Each number is 128 + 24 x the weight over the matrix's rms, rounded and kept within 0 to 255. Layers, rows and columns count from 0. Numbers have three digits each.

# layer 7 MLP up, 1280x320, rms 0.123, rows 942-985, columns 0-159
119117129121123152117154125122143077101127136148144107095142112150108098100176079140081136119148179103098087084183115139116083092157173086148121093144127129109121130166141134159126128148121104163110159096124106112097156092130119130095081111147167101115146147097143091102133162100128124089156184160153127136158133147124159136128134102128130128081119091116115077139113132133162123139126132122105125158126115127095118130136133109111144126103138100146111085155130119133133126126109134
126118133137151109122149079124118116098133104160119106079166146142138161122156136115202130118140093142132152176098117158119171117132137129196163141115088135121089128137119151114106137124120092143110166115142163094103109171126099112100135115158101159169149116147103150164132122098154139099132125139169118106092112135132139155163138119148128125096144188170147062166156123134131149140125126160146154131151122099138119126114155165122111089108147107156126102100114151123162137079083150
097129100126170121137114110146100182163165112144135128116124118100153126135105121131144090149136099154156165128147134139121124084139160148160147114138153125163099133113149100115106115106126131156166122126093146174131084160154129125132118107093135115134112170105169069146112173160130118108111119173073107154129166138139138142152081103156119135114127146098182126120147110101072149159143105107127153139110171138169152139158148128135129136139180132064157119167180136132149143118110129
069121131136152134151120146153163131121129085120113127116103111146163095128097130093149129159126162109130156166184154105109124105137158109181132148162093120158147106116131139122081106140117148144165130141116083115102130132159102164173102143130130127116114128122093142134118202184112167143125151139140170129093165109098152138135088135142132141180162078139166101113085110048125103101130165140140159107121152149153074107150145113152151140137143079126136113180113082112097102172133115
088138072127115151112135114138129086134143066143126135131138146162145132107161101107132100115136102104111167093123136158126109142160122131134109128102125145154123120173122143167170134118146098144120104154129116107123178106155173135122108140127115164102118103112130125135112084107153123107123165150164128098183118115162158125128131099133121164115136166150135154139126121150117141131101129135118129163109134132137129147174135112147136120127123137140100158144113119087175098153082162
087150144138093191154156092138124133102158099121136161143143143163108154076130105142135125110159132092105165156121139144107132140116130154173126126138105126155134091133098117125135111159154153112126150117170117136149177131120110093174104148100152102106100167152126130110140137106153129124121151127139087083119103137133133142092081107133135114113130130161077146105105103095119172147133124123097143125148128108124131179147114160095169088135129103109144181076134132118141131129097112
145100132167150098131119099121113129141122149123114127105112128123126128123090167157162137109117121111148090138160139129146073115123121141172146105079140151133152169155113144162158104117110067120122093034141140123130185150131146126139057100120135088128095122103113095148137129111088145114137149128127120085109116093131148131122142159140111129139121131126117176107146108144078148171143122175152128129105134132127097160140104115167119138147153136114089103133130138094141157139140139
115136104133130113103126120182138075114096114078128131126140147138117112128100101122102146161184145105085146152127085133086115142136156145132081151157106158136121078145128148077157118164099115166102106101150155117146131094123137098148190121148118177144139123135129139174154116128128132123141139091132108114113090142110134121135111116164141147139155136105100116127125136134176104172080160159125135112095146085116130116130132112149160176136101158159093173102104148169108097119155148
088075125123155138114139127136124116142106105124121133172052084129154119164141116101135152129149103150141156124132127104135140152119144177115159124139137153116172129178146118101133116158117097140129147124160137213147133114121129128109102102144133148132103098092128153102094164144124095125157134107162097150097147074156168139159139114147134132126123119112126161086124154090144105124145109132161098116150139141079163100127114099188156167120166134177123118094150113108130145107154125
129108161071172138155140173070116098136097039137136112122088165113139140109123124178132170152145189096145122164113148157110099144144110152120134126097164110131090107186118121144132164122113128166107086161175089150158115097116154079116116159086093148126133119124133140141122152141152149109147104128107164141114142100130152108152131086162116101144124119144121162159122129094153117150124151145101125128113135147153105160100119107117134152134073156126134114142138134120099144105101119
144152152130097124115167109144146102138133149122085150142122085111083142131114152059083188138147157127108141143139119129146125151156117093084073105122127169132097100151119099119093128132097132121144139107123152130167122148127141150184100153133132144127165164106185143122117193134134111145142118157121150144095102123113092123133129113161115149110120139135120142125144144083112161147137178123122130167134117108154105104151126135162068100052100145154140143102151144116107141112097084
164125089161138082126124132136114103104138138126114114116110104145148128146149104152161112164148135149115128128101128135138083079123120106154118118091155163135132164114044173151131117129137076081073130115108106154122144099088109108166124162108122121135108079132170113152101110073142158131129147128104117133102123112152109153124125127151157127097102102166160091132104173107129173152126158123099167148130139110147156129100119153126107129171170112098145125094121153095115105140112132
125082154106106127138151136131138123100110142139111083139154119079141130148107130138150114116126162190115106143119100135132118097159159146155134134113128101145106151094111114146144135127146150133167086151153119129112090096182128121132097118105204140114114134124137103109121148131099101150137097142121113104092127142142135121142115094178142162133103149118164103158147143147110161116146136098101117161166136130123131142092148111133150102160133131130127168148140093142142125086110147
105185137116121079131126159155116122142107125127179096082142117103165117133115148164160126163123082124132096146149111131111188169132113099127120081114152142132126120139132117143141176091113128129130099143149085145161116130149106108116139124108155165144089159112126097140123119133106103117113172122190119124093129100110153128124149119176089194131135110154102146136158069114139125126141131124125124137120149143117087134124165130094130115153168096155081139114126138174130144129124109
116119145139145138140144136111122144132138171182083110129120115139156133132106118168158133155146137120070112091160125125110146133125122091146137119123124173090148103117151167135140130139119146125162107133114148098149130093128102100105099149124128130130133118140153164167120156089101158086115096103139137124125117116137148112143122098104128110147147164128141092146091150126126119118129152132122120128127096114112105129096138097095152129101108133139089121109079106134155173153113124
097140103109119079168133147144113118116091129123121132127174093115124112116143139119161124104175092065105110095105091124138124130141126132129104127132122150120158152136175126151110108138100136099140121129104107153102127171156127121191164141146128151135125114149150132117161151127151101124147107117108093137138092128120136090157116087140157118094152170147111132194144077112135125144111118098121160136141151129168116137126138073124145129074133098167136116120193125177115113154113129
149115112111109128125095140171127138094089103089144148105125087144086126105117157175064116167189103132106142167123102142093135130118101143132123088138122138103097117137139125141161140181163064100130154137143103164142126149143125105148126120115134152122124159148120123172124140101139115114134155074148147173101095160167103146124111109109139126155152112172134104147124160157117138047147102101131150135119132116095122135086118112112165127124142127100163192141154109169104113121143106
102131116153172088105140097095150105102123073133155112119110134140126093111128129131140119138138101118144127126125111128130140171127093126158152193146130120116165124163134082140137092152134168136158124148136130140115138143182111101118121074125126166150121134102118106133125139139105107063154106108128140149103124097127122097146116086146111135112092155180129112130140141150133127127148100101134147170087099123150142180178151095134129163116144131128104129096107178111115112117099112
136118116114129110167131102121118097142101049154128166162150177153167163112120053126138111090122125181131173127172146149115104148141128123110134105138100123108103118146130117158107123123123134127122141130153161133120098108132161127116163099089127133121136132157118076169151085161110159123127121114165122106101140145134087146154127118174143139129118143173145119067136134156170126148156155095128139124150164126105165135142131129087151140120072126117152074092097160192151140151123114
095107109142113124121134128134144175150110090109112178118142126140124155154126090109117133149127124113139129131141097132099131097090130156164166116103091140122112157170132147113107156098116130107122122154111142132127138137132155129184146131168101142091129097121132203123150098125098120158186119111156182113064105174142095135098139130139137152089204122172098145128122118118142111153131163141130096126136180158060110133132142137100119127188150150107121116139117104168152121101110133
124172143106161162163107181129153158097153170150109088116113159102133135102101141151138097142135175128061152145144152143104095123124165145122101161115076136099096044069159136106068142086117092136101165085135126149100137173115134174153124120147116113114139133131130111143136153130117118125134113128129131148128121125158099099201100160105102144144124138119154123172111137154139130107132108117145126135092113135128109120135168117114122132171098122081141140126117162104116123128100166
137160090107187134133141123139139127105144153120093132081118165139138140121123105144157095115126113111142145121086133124128147163115101147144135136102081131147159132081085110159164127079117146119128129103114160104103144122151099145142146119132149123114150109099116097157135131128116119116130189138135115113128114099117072117106134111132132126118138119129127124169108108151117109149111096159147144136180132109145106154160128142125150108085146121137129134078110155130122126078118151
123119141100127126117123132182122107191125156165124115159107094102101114122122164119117114134103109103122158124139161106115143132100164127127151138142143131133098132155128123119135102146116138117146130107126130150107123180149127151127125122165142168107109112136173121137153116078146159086147123128118143077141155123134140127130113100094157129106154149109128096138110172101124126130122165115084168159138092116134152151092171123113154144116122129126123140160171115123102137151135124
134105094098153126144138123107146146141163107187136129119123139164106174119114123107149110138110149139167141099145110093163115164159115118166141122121144162091119119149122144189131092109136079110127113060138112118148117151187154154146151151153120130147125143129127135128137118130173160114113145165137117110106149132132099148080081117137165131139138098134122130126154103156144082131150056140099131119112071134123152088115098121117135169142093111097131128094130116119114127134144134
182163148113104139079124110114120147141131115138113115117135151119143128121156151150137140119144151118088136060127129137139136110136112119138102127077125119125123097119124116102135074070125100131170165101140125143130129148126141091159157106111116087146124149111116153085157120098131115130148158147185091128131119132111158130131112107116160127148128093127106141120127132152137095185124165145145129113131127094108096163099127124104136133127152122139142122088112163143132135122153110
088157092135143146132129132098125155135111089108127124125153155119155152107148142150125141139176105150139139146101141122159119127150119095124143147132155142119121118133109133126151116136128154091147112129092151094132124121104117124134162194143145109111140122139156115134120130108116091156135142117116143145113121128132104118132119130151104143138121129148121147111125176129150117146139103111103122103050141126112107121085106138158195160139128128177108169113134098128104125165145186
166109160126150092122115137118160116155128155125143117103152094138149107161135157103172113136107102148116141046091137109113160150177107146108156121154149117121166095131135122098106141093117105071105130086139077107103115125140143135173115124099117153113130125129105139122057146110098122095161142132133066073146142140062146170092171119127133118135142139086138114150099142104143102123126146131157153203166107151141132116145127130110157116138090108142121115131114111139153117157160145
137084129099150087147130118176188125113102146106112156162112103177108110117147096105138129144129128078127128150087124137161162152155094153128157116103160109126134111099125153097067106134122095083128117112131092162116151122085091120081117141128154112112108108127134123146143147087117176134122132099160097126128158153129119138139124117134155138116156148142127115130132119116127112141153162146162100137149143091148154151159144132155101125128092124110091136109161083100141123175111163
122173102135098119137079134131128127107099157134150123128135126135116153127096101105143120117117133107110166128124116174106129144108103108109115137085112111067178138117120113174075121141100167110131133142154145097114119115094129180135203134144169097139121114131119120082108125113153143094085085128135160117106159146143103112138142163177108117103092115142093124121109143146121150133145156133090135073133155177145135102152129149139130139112148083151110112150128138131134160116120125
128166162155151104141084152146127128135136123133120135098115113130109125128164141113131091177155145108171157136096162121119142139135129130138120112098112105122147126115132130170108114130083156165150099165115133154133126126165163131138076132099152115133101104170114122160143126088107109136148153118121121068129149138172100126137156079161153130147112176161127133138149121126121114144132117086155140117160103136155102120159088138140093107139119108114127101134130113167145139125057121
091166142109103102132121137126166124135123151181136085080107108139150149137112145154135170158143180123128091145133129145120120125133093139075120097107096160107142122133122120114130087103081151135161130103126148105119074132131131155159138132138112151161117104128132136154179108118122081166110125175122149129156116084092099106111099134158141138109142160110121132148147146158134097121086123083129119156121102170107099118157140109126136132178106089111092158144117113146153144090083133
149102136100134123115127175111093105157101107142101153116130169119114129159108161118156135137101114117099141092099099133127144098161170110104125156149045055125133102155150150106127130162132133113123145120102166108101099171111102141194128134136123120133159099123148136116112117142128154133098175139155137130135120178130196163155127137151159115099160121146118132117177131076129139161149154160100124124116130126189135144153139125111163098127113107147138089120090162091124124117130095
150145152127095115137080130158145114131128137146133160110131126115122093087131142127116178122168135108109147101138152117108112146174096120123164195124119100097091131127119106115180156080100111134148154143164105120140139127140105095146117145125077127094120127150135103139130162147162157131171114141151128140123115119132069153129145114138142120126137117144170133135168133077113175127115144175137126162137081145104140086116079139133128165121103085129116142120159141132136100116170129
127147123128122134098157127143157176147122142116154119119133148122124149135101115193128147116137148089182139138151119141115122105113169104130135117102156137122153090133112121115135105130137136142126094138160094141124112095147136163090095169144150106113126157098128132139170086134134106150148092127118127088140095129089132108150164131072123117115105149152143104079136141106148137121101123109143122162112132099169118107101127104162120110199155137138119101124098093129146127197136155
170148133098161139117091101123148128152121135141127094093104129120114097086140086129103103105118120129127115174151090142121093115105166119114106148175127126122091109125122128146081099116095146078107138093105129135147148125145118139124196115140137143081153128140150153128127093134133128132128121139130146140117166129113135135088122134108141113115139141146160097135126118110141105131123130143117145157120162146157084181181166151098135139094085140090128127105125147133129126139136147
113150144132107095109123153133119149128131082117105112097089107137134175128135101147152121086142128115122146157115101115142121082138142149138124137100174126125152095059131110140143118148111152131147180127116132130158064136134154109142095114108146162100170149103149097138119147185148123145158139145156152122113065103166145108138110090120089103134130126121105129155176083128130101163097123164135149118144115171141131123141111139154111086146133141134164142094097098131104131145178086
123174129101107154121128156142128171138131112171140109128129149133149132161154134162133116165144133097142196110134110151135063176145166115081124145135158142109146106120112063121103147150121120113118126113154178148158147098095101099134130141147107161102131102110155089116117147070127150086096136112151197154130138142149160131111181123173167143116103131099149106148107086107122136135119145139146158091123123152151155140117142119144073097104147107108123125140167116107098101180083088
114129097106138068095128145120118109158134120123137079147158119103157117100108095146191127152125095147161132124127135143102153139179111117097123107132127099117143093141117115096095138119119092161161124095141082145084121111179167098129131138139108131129116137139124169111134111101127106112145129080143102140152117140135148140149133143144159109124163167142159144138153082163097088133090134130148136119102170168129104151102110102146160121172127098093138147119152125122134127178119145
148092181125157107130135150155146138126148110081113141152151141154142143149096110110132119146106131155132129131132138141126143109132122134115146124097090145142142151106098154123110127140141110130149164113175148161141119145144086144113143117122168124176158143117133091112118096131120113135144146140158110169091139123112125114124113095150106121120171158114113128113157126106171158123115106140117127121146056124166134161119147149144158123070112167107133140119166157096070087164121112
136138157115120119114135151096148050107092141115159167133138091146088113151117131128111139103172121176167102116126109109139116166130145125105157133144134123139135140131148148126063110147159171107166131160116100111149068117127116139099160106083165084076113137079135118158130137129108106136142141177157190134111141077112126118156106105122114115153138129134109139126148119110144131105122147138177077163099108119178171134144163074124138113113151137143128124134143128082121126125144131
131114088159095153107135104102123150181111123139100093108089125152153155114149139096119097135108090115142171119107170112093122114126127100110147144149132139185113144138150117119137119134106109111117146098108150133124182138156118141127130194140124137126128124170160137160129075152101140083154104139153131111142131109144141132100159107115160076087112143151081121124125118074093132136105131149131169170115098125122125154109142107088096144131174092112137129189116161162128129123143139
106109181142131184158162148113145158118144136167136105126117113113137102118136151150091087168136137129109113135133063139148115173150083084165121085137117120136145116099097135090126134123149119119128109120095114132157131090136121139141170107149148138128085133140108115091121128142154110141125118137123108150101092149121156152141128162147161125092165161115090189123130133120122113128182113165096129094105130128138103118127123084132125125123112166134119133085099143098134113113132182
087106111083152137130121115096123140140086116116121131141183111120126130162113093125123131156134103095136124136151144104148119130117144138099175143114130131133125144148112126157162113138135125146135124157185128158183084154094156109168155126107155138107094149114141105129134131117186149168104105125145166161102134093133154119145162078100158188127118141130144131135118148172141124120120144092074146117114112131101153140136149116103085122173160104121120107168109121139105152163159111
119126166084142110144111130138129139114132123120075109130120143101142133103114195094140087153102149086121126134148129108129118161105148152149114142098106158097131135122126090118126107147093132101142158198147132112131104132111111121123162131145095171127151151100134151123148116155106109120117181135158101130153126086160114095171131128146141136159157116115109103140112144115135143089092117132166099150093162126108098150159119148128178101137138127118128119132101113152142123113123141
# layer 7 MLP down (transposed), 1280x320, rms 0.0591, rows 942-985, columns 0-159
122107132121094121138115096082158169109143183106079173162159122134172087147144109125123128169091103130132146103136118123122130106106103159100135178144117125130115148072129152134122096141104153111141110164153107127073124147162106123113169155094116169122130101111167122143106123153117160133134127150158123143088127120132114093144127165183138119150150133160111116148113130125115120175112127114106132102132145093129130118141150123111121137154151154113112139105157105103158121091152107
138131094132137109170109149109106109101111097105126113138143123136097128200139123130164125121087098106163118113116067069129092129142128136138088131129117087100135146131121130138119142129146085102160124189114096163154158134121135114146071104098136132113069136108153167103144104114083162119100118143179131133146137137130129128107186174167115145144144145147094147164100087123090086146155131106091141170104095120114119123107095094146170124119140103109111160152098100105080143123127117
129110162126145119167122109124153103106135208116116134138163140099110125109131120103136166158135121114138162111141128102117114135144119121114128127110171129129166119110101145182139069155122146128114123141128100129106148130119145107111151122160110126146141096180106149149137098110107122168128127161166145106121096095135150144116149145149126102086101119147058118112142147137116112115091111137076104103104135132122132116079142160131140113130103162170165077121098107121158118112127138
060140149122115113130133145143058109120191000088081123115120099151098111159083152111140137112110115120134116156137161115102092130123147117120079104125092080135151151180120125115153132114104172131099082121132144129151131073121109091123145142115109145123122135111111158088053133146168117182121086156142131128105132173083103141162162138113156120127158061109106118140143108081083113085129145169115140138162111113123154167133106121151126152116112129084169131142112088120086139147174157
130110136140107099113134173123126148147125100138100106117125105112104133130125171125107150109113156140150113139147138132125135136107149112130116143156140127102121126107120111100119152140119159120161138069104158132144064154118108095129132132129156123122128097192125102135148145142084147132125082109099134142112175131105131130129139165145162135160118094135094117125104155145150115133132129116112107132124110146134143101097118166146109096142092130118164137130126134187100157112154117
116099149150137124121117123112115149158117198157147141162101098090145127086158125137179109102170168147126104147096104107124115107142127112139159114090134135115145151147157140178108112124122148072145109144097102115103113139109104136139140113146113125082078136136108129166121106111159100150148148142148136159151084128105117109131142131086124139119142134084133154146143143114135142133153105105102130159141116159119096117063099154137112124103158138147105088127114151141144139123169160
132121127108078126141082130141141122077164192168117152165125145152102124176111081090148109115136128104122103117089141147106155156150130172147122166172147152166099110169220124122120121099150165149119107146175157150118123144145148144084136120096111102124137117153144150137119149132166122116100165115094163100113140122138082154055112098161100139166163163122132121117146103136155079110112152134150126148124119172125111105104162142119137122117120103111148151115131101084128139142120131
089150184131126161125101125142123136143127136134113119115136115173123092144170127100101100106081118107092137101146137131141156114113150146107132157117152075138152120077154127190138124120145127145164059118090111131122112123177149145127108118117108105130101154139091154100138149121090123163085158146094144139138165086110165114123125135148086122128129134133125096133107136152096124107121128119122138135155080128152139149149148133142098137120165146111134142110154092090180152138094118
116119137174141086128183155131119160125121135141139135140107095135145102101146107080102131108162126169152115104120125134133162160129162124131106138127128167149090142137121131138145120144124142109119131137103138169137150123139125117161124097136128145163097128131099144122116112102121151091107129109161121124152118111105126125114110069131100118133090146128187151173109144110120132150119159119175114083135126100093108127159107184108119156119133095152123113118150152160161145150171118
162125096173124089104099096186124128108133155136123152108130112110113087140125098095113108121142090129130148119130120148111124116132158106131101129187139155110150135110142113128113057152122151097115127146137128122122138148107116156173160145142130108112099174125148123121129141190132113150142174105169145110127085124109132134088134106089154132107102144110152102137161163140122135115114149102106135150148124153130152113116112137142143090117182116129149136123138131137145141120175159
146142108100121139143108168121133121092132000180139134118142099139157152147143102157107099120116091121126145139115116125135119126105131108134154115155149092146144166112125158123154125180115114158138137125138124124126095090113094132105127120107123144163124089131079107108116126194138115132181118099129121115130148125147135123173118176159108106128136137103151145098093124164108145119153129098149162105140142144115098128108123118150133117161122130084084065130127108134137114103151137
122140120088156099123067135154129104155118194161145153115128164131141153154109124124155148128144132134169147152114138097120150109143132130122132149116127155125158131105138101161103153090135123142122116166145109130105126146127105170148101113109115089101090131135134113140139166112138096113142139084148102162182115152126175105137136178118136116124107160138092194131087101117136089126158117088136146146145127133136132122167116130155104072085100108149131143155126128097111103131130067
118161126144140106087102147150159129132135035130112174138130140125070113084092138106120157129133081118169126109212140160120142140096106135163110134144139169125148151081122165121132155142124133121091181122126124103139182136093168151111114131137089126136098182117115142162129131124161118124133184104175104122164155130148108112135112147095136133094132109158122130140054126084135082100129132120172164109118142121146104141143174135111148154122105084114122121108169135147091130152115081
130164099108134164150110156118086165113169091127098182152149106091134136092139094135143120126143133124124126128104121139103148115142103137137106188115143137090119165152087116158100121152142123160117169090137140174098131144117154128126154156107139161121166121097147171063116160136117112135130123144079141115167140134147149110167109131156125140150085153131130134091104115123120164104128174125162110079142114097130178154142118174124129119096100153109142134126128130121128167072104144
128145150172140175137105108122134137121137086112137135147155117145133146135097161127131134164116139175158123146159121106136162052155176103115160104114144095146150147123098144071158135128135147157170116153069142124108153136164109128146120114136109105108109133119144127145143086140120161097134149132124097145124110176096111171123129124125093112145153097095107141173130126130105162144135099120141107138093142147100152121141088145169110138131146165137092144110161089154121119135142073
146111122135122116117105096140125098117125066122118144126120104087081110125119130144095131168106160105102126135135119087098147130107152128121121155140153136108123138150102126073141099108100129148124135133120163144112094106148162139105116189196125114104150141129100166117076165139139171155115123124136156134116193159164147131084118132128134123132122094147180139122133120150122138132129086131129117131121117136103124101153129080128108129136107140151128094113150169108145172118118151
110103129108144153140173085085138145118091234137131168109127112110154080114160129126131164081085089097090126108120134122075122123155116131147129166155086141121109156133108147127107144109132142124125151128117161173135121102117063180154138155145103158171132156111104133109118121146137091090113167136128106128119107147115103171126155139116144156153112148129132101160096142110101134170147145145132149107112137090127136126151117177154115181140135102172094134082113126135134118136144117
139100100123104151123125114119127098123102113119102142150153144080138142110132118131121136123122163099100119145149111152118105122145132158109126085123140131141074135162102142111134144108159127106107126130127134123137124079124131130136138140100110094118130109137157138143124152139143141195145126152128086127183123135120136165108134170096123155116141109148085180140139132116104098146124142133102061128116142142123156120098094114125086068160105109129149147165114147138110096130154140
121118088108091156083132172142161129144168153096192136115132096123126111129127178134135143110129153078116126139126125104107112110127125132171119117134131170127144143188185163117151128139146099130109137094109056135142113181093106098105136126165133128149121129132157146115115170135133094148134102151116135162117122163111168088106111107161094093141145087125102131134175131127101150163158134123147136128120062100131114119137114071145108115108149162139129129136158101047071101104115153
137164134130087161107176117129129114128187123121117095138132146110127106128147142135097107126154167123114127119107144134121118139139145131150147128089146128109149121121149100127111143157121109119129151138138120141106081123177163169120129143088126128085121092098111184158103122148131117139081146078118135128155127157131135111147121148135096106096138117160165139113145132160158141131105130158180166105129133105107097093154107119146117131133141075076096151154130155103141125146129107
137032167177114127131098084162132102111157028133203117171145130121141136134157147100130171139083078118146120106129119135127132130128148063150169156114153144150140187156146098154163122129144169096094153155140138126107109114117133144096128128160142127147134124135129121150102152108096143141149153103114114130152097110166159112109173116161116102118138182171091118137118157114112120134172150122132112148082164097138119113167146175146159129156149147079087091159139098117140143080171093
140102131090105117148129124124135113150144122120165148131113094120118128128141140128108109118149140116167161131137068132108114120134105119117105139122058128148086127116127105129145099121105134146122103140114108114126163113164140136138126106138135122218141133144133145096114119118105148135128098138092122156113117097131140181129121109160142154158118123135131115089151096112161137130137093107128115119118092130140142100146092115157118152118115123110134153164082160157146114115127119
141099120133128117137100148143104091094124117091110137111128115107165132120138147116116118125130132154125146121124125098122131122124105153118178125125140129137148166155121144121133156151120183159132117131124130112129122096131143137159127105138074139117137127129099137119121155160093089154110138115120152153131115139136098144115141150154151127132126129136141151115134089123123143084158095118150112126110152126090126136129096130149114137146141156142109162132084108122142158116106130
139154115140112111123070155134132150117110127126174132124138102122133154134126159166110175121081123127129128120113132141138132084148105155133114163146117159146134104130098109098124161132179138158117095196117116111106140147068127131124126150156152159114126169141168130075137085154110093088121127100166152151123102119126075134143125118163096154144140133155099123130109114186117149125115117113125141106151113087139111148115135120130111103113115116149137103118096133104127157167109087
112114130141132148114158110131109100104127166112127159110107120121090167110170113151144117073098142138140123103145119138136115143159094121143117079149190123111099090157146110129132123159090137123106104144109131143156123155154128141134089150144119084128098096136124125137172143129119111137121151113146134153115151151186114149134114126149072151138118113127131148104132130135106114131129133120131138162073117130089148140181133156194094096107086146125105119113097143124065123130154124
142095111150124128103129117169106105112127048177145121138146163135146098161089133128107107113120071152107114149140113129104094139114124146163103157101110122121140111130127129169121098140100141124146103156157138122127141147102116104124139116106114128102143139096145138119197164092105126123125128122140112119142125133124147135140132164158114114133130128116151101144124129108093136153089131149178122127164119102115184139152095101147116092103121126066171119103136144096153104146120102
129145113141137167119160124189116106089145143148120154172122126126120188145160163113120094159157142133134110137181115136147106097143158166158101142083104103118114104113090102146114093139136131119162147150125139157110125168113136171143099124107145126130071139107090139122109127145124137124127087105152152122144094094137120148134082156158089103118113101154173154090128132151123139119120160118112138167107119132138109086166142142105126102138101135111109144115125104118129098135095124
141121142183122119128117108135133111153116115149138144170111130169111098136137106177099149136159093143128132092084107120149112170106137146119153129112091128157100106150111136108125123111106144156130120156119111126110128141142129077069143110119114097155143145115144147068149152166170135122118093130150112151101102121166161130071149208079082093107116146141171077124135133138090198130131131122199135099155116114114104104144112160102145132145116122116136187117149113079182140121117114
168130113111158138116174117131113111125124160130094048101116103105159106171111118136143124119124102126097103127115143120138095148115156117162139095117117125108117174109082111097085099131168162125147071106138109143146127146111139132138119109155127129101118109087137101145133151107116127160113087153159114116111147132135139124157082128118107132141172155144169128164146128144165124136148083127146124118158131079162111128122145083154150133145145142126126114112144159103118136144137166
126125093132071161147159133136157127135147152159134137125138115110143136076126128133171154093134147120113095119148123180110125137123105112114135131183144172132093133126145121135110151132150091109127166119129117132102123122119055139116143132160123125125159109105099136113130112160144093132144132133123139168150130130135133103120068138099110110089113083120168111109131100137130143133140118163121109140068130114144135165084151133094146149134122118124133158144120091137152115106200096
148114121146174130130148127106121116154127122077116113155169125086124148088149133086154077127100072132105127143119134085162162143123180098110130146125133136146095102157115161173115141145173130097139122137131117110121134120138158102135161115122155128101126115118108153114118136123130154137174139080114122124125146160072147153157141117128115136158087061145157094129130132129155114144117168148124123089106107085157175125103125161126083127095126137135159103113115130117115123144160119
092161150144167109144092134160155122083122197131127164099148095098103142174107094095135100129112126152093143137111114114145143181108170115148141090101093132070107125162167133146122117116154102136071119122097097125116092132125119109117134126140116146139118141116123128184124117124102115117125156152147127113109132142128104111130134139137100135108129142145135134150072147142145111131126123128120119116133151145085169098085115076140143147129134139151156126155149163139132153148149120
115105136053098143159090168153125113152126131110156141091146123124153125136115158130121122164133104125058177124082146094121087134106124151082130107125151124156150182125127154184080114113136076120097170122094152177113143112148116125146162103132163168167111084106129140104106107174084117141158158151139162134167110148100163142142150143145157149131172140144109126104108116156106120121126152114154105119135168112124141161136149167163148115126135193157127131129140109104152149167109100
138130167116154161123090132127106134083111088172086100119141176111164108101160120143129131105117141128116127127104171090142086119113136124124133156148104119116142117125129103098114173103163122154178130155094153147087054149125113152087176132123153142159078123159117103081129118152095086113097128121118122164144121170150115191132195123120102113122104105123116098151087153092147133116116109167134148145114117157148150144090088084136151103107121144123152114134125142186113105154131118
128147124133112139135107106123119135114137195090148141205100123105091115141134118116161081121115147125140126090104131104110189101125136132158114103105128154108162148091112153138162177155141161117116117133136131076125126126145142153136106131111179117161089157105137138135142102158132123113108089165081134140129135132099142111137123159153135133133128134094132090081115154112117134132104136136143121150160113135134160096120119123101096118135152128172126127097120135132127094144117064
168148121119069126090144113109102163127148105132145145149115131175156138143131143156149099169122091095095143138127197155125172153133176150120110138168099126118100127190125136097120127091126099132129120119132112109146142135135109108164182116160138119177138070109089149096133109136144132137122099111108119125147164103114118139118126140118188143124116122125114136104117140129179127107166143101119112143163174105120111149082109114137113131136152150123123106159158103157174127116086174
099144113147141143139122168125172133131185133163118115103114133111082147140103101145101162125107192124111174118139129116142127135150143116111108155113135096109127120162134176114132135150126104128128125127147129114109141140133096156141142149127145079152148136092126155131120128131157107114081100101118129114127133113147119107104132121182154128141141156092158111093125122109090119126116103092078129119136106159133159105105112047165122113152137103137157086175131121081076133126113157
137157140136114182145140117122162128097098110137125160109109106115097157115124157118119143159129179104104120122147107100172096115127134119121155137121107160116148149127136110111166105129153133118129137135148117107143118112102137142106122105079139115140155099147111116122116156141114134129124158128111181103172135156148108088129120164148116118130136156142114164136101128111148119191094143116105154139099101114092175141115155137124132131108126137142138131132113134098153126130161149
146128109118102157112100145144122114117130112140160125119118167149044136114146115177079120133097129123152107106133171122068080139145136165119096125132167135107114104171089149105148130131162137117155179116148143075146152130118158147176124161070104085147117115164095126124158114093123163122145126154112152122106103146154122121115136114128114095096116121114094081157104139150157155152162118116135136141103129128105116135143135147118089115156115154172097123145148144126131127097136088
138124144163135116148087172118178138064116104122116100152134127122160146122119124142118113134105100161116116139094111103138157154119084138097132110152116087191144148169145092121170153099137099113111153118193135155144145124114104173150107193123146125129097131166176099106132131095126124144179122151118146090130127135100138146112146161096114133119121136135109142107112153134063084114112119148103118136095141134174137123152167176121135120136118105117143096055110114129139153160094142
119169113106118150163140126158102161143163123145147181123141124140153118099103077149114144115123127121135154111097111120105149094106115150054144161092120126119145127119130140122072098133132115111181157113118125136123076114131145130132111117188118155138094119095098125132151095181149141124117189111118116120143084142139085130135140149184171105137138130197095135154098140075082146139150124115134103071112121126119111131104093101139105112119124116166130110135126100124135130140149150
110132130125134079160146105142132121103123156102129111125117131175103124133112119089158154113141096156122095118129127126131108116132122108112148159129116109121100152127133149139149150115101132109151172146186150152111136120145147132170136117129156102112165120116148097132108107105129128135093126111153151085133158139139150110156101077122103156112138125135097106063123123108115107170118090110121145147138099145115124146128108093158141171116123092119123145158149116111144134137117186
148124082130104092130165113112125084116128187098150123132125098157123107109083114110137129139151087131103141135123111123139158123147120134154153115135136155121139165146138090180103080118163087071130144141142090125127122099159132136128131139152109092104117130136158159153117103147081148116121115121141109135135118110177105148108132113120107136140131107146102104118115127112124115151105120141107147134112145100150130178166129096164117108116108113165089109093112116139142134094105134
124162125145138123112128151116095124146127175168156121126139115133154148138138139133131115135136132144166161165137119167149173119124119072119140118130110113122112131097101125136154096104160112136108066070128119148110093118110105113108131138177088135084124123152130095156112128140116194134156142109174110124111125130105107108085114153116123158111118172127137129122153129129114123161160107092078106069155142169122126124118136135099118161102117102126128133121149125104127154091153142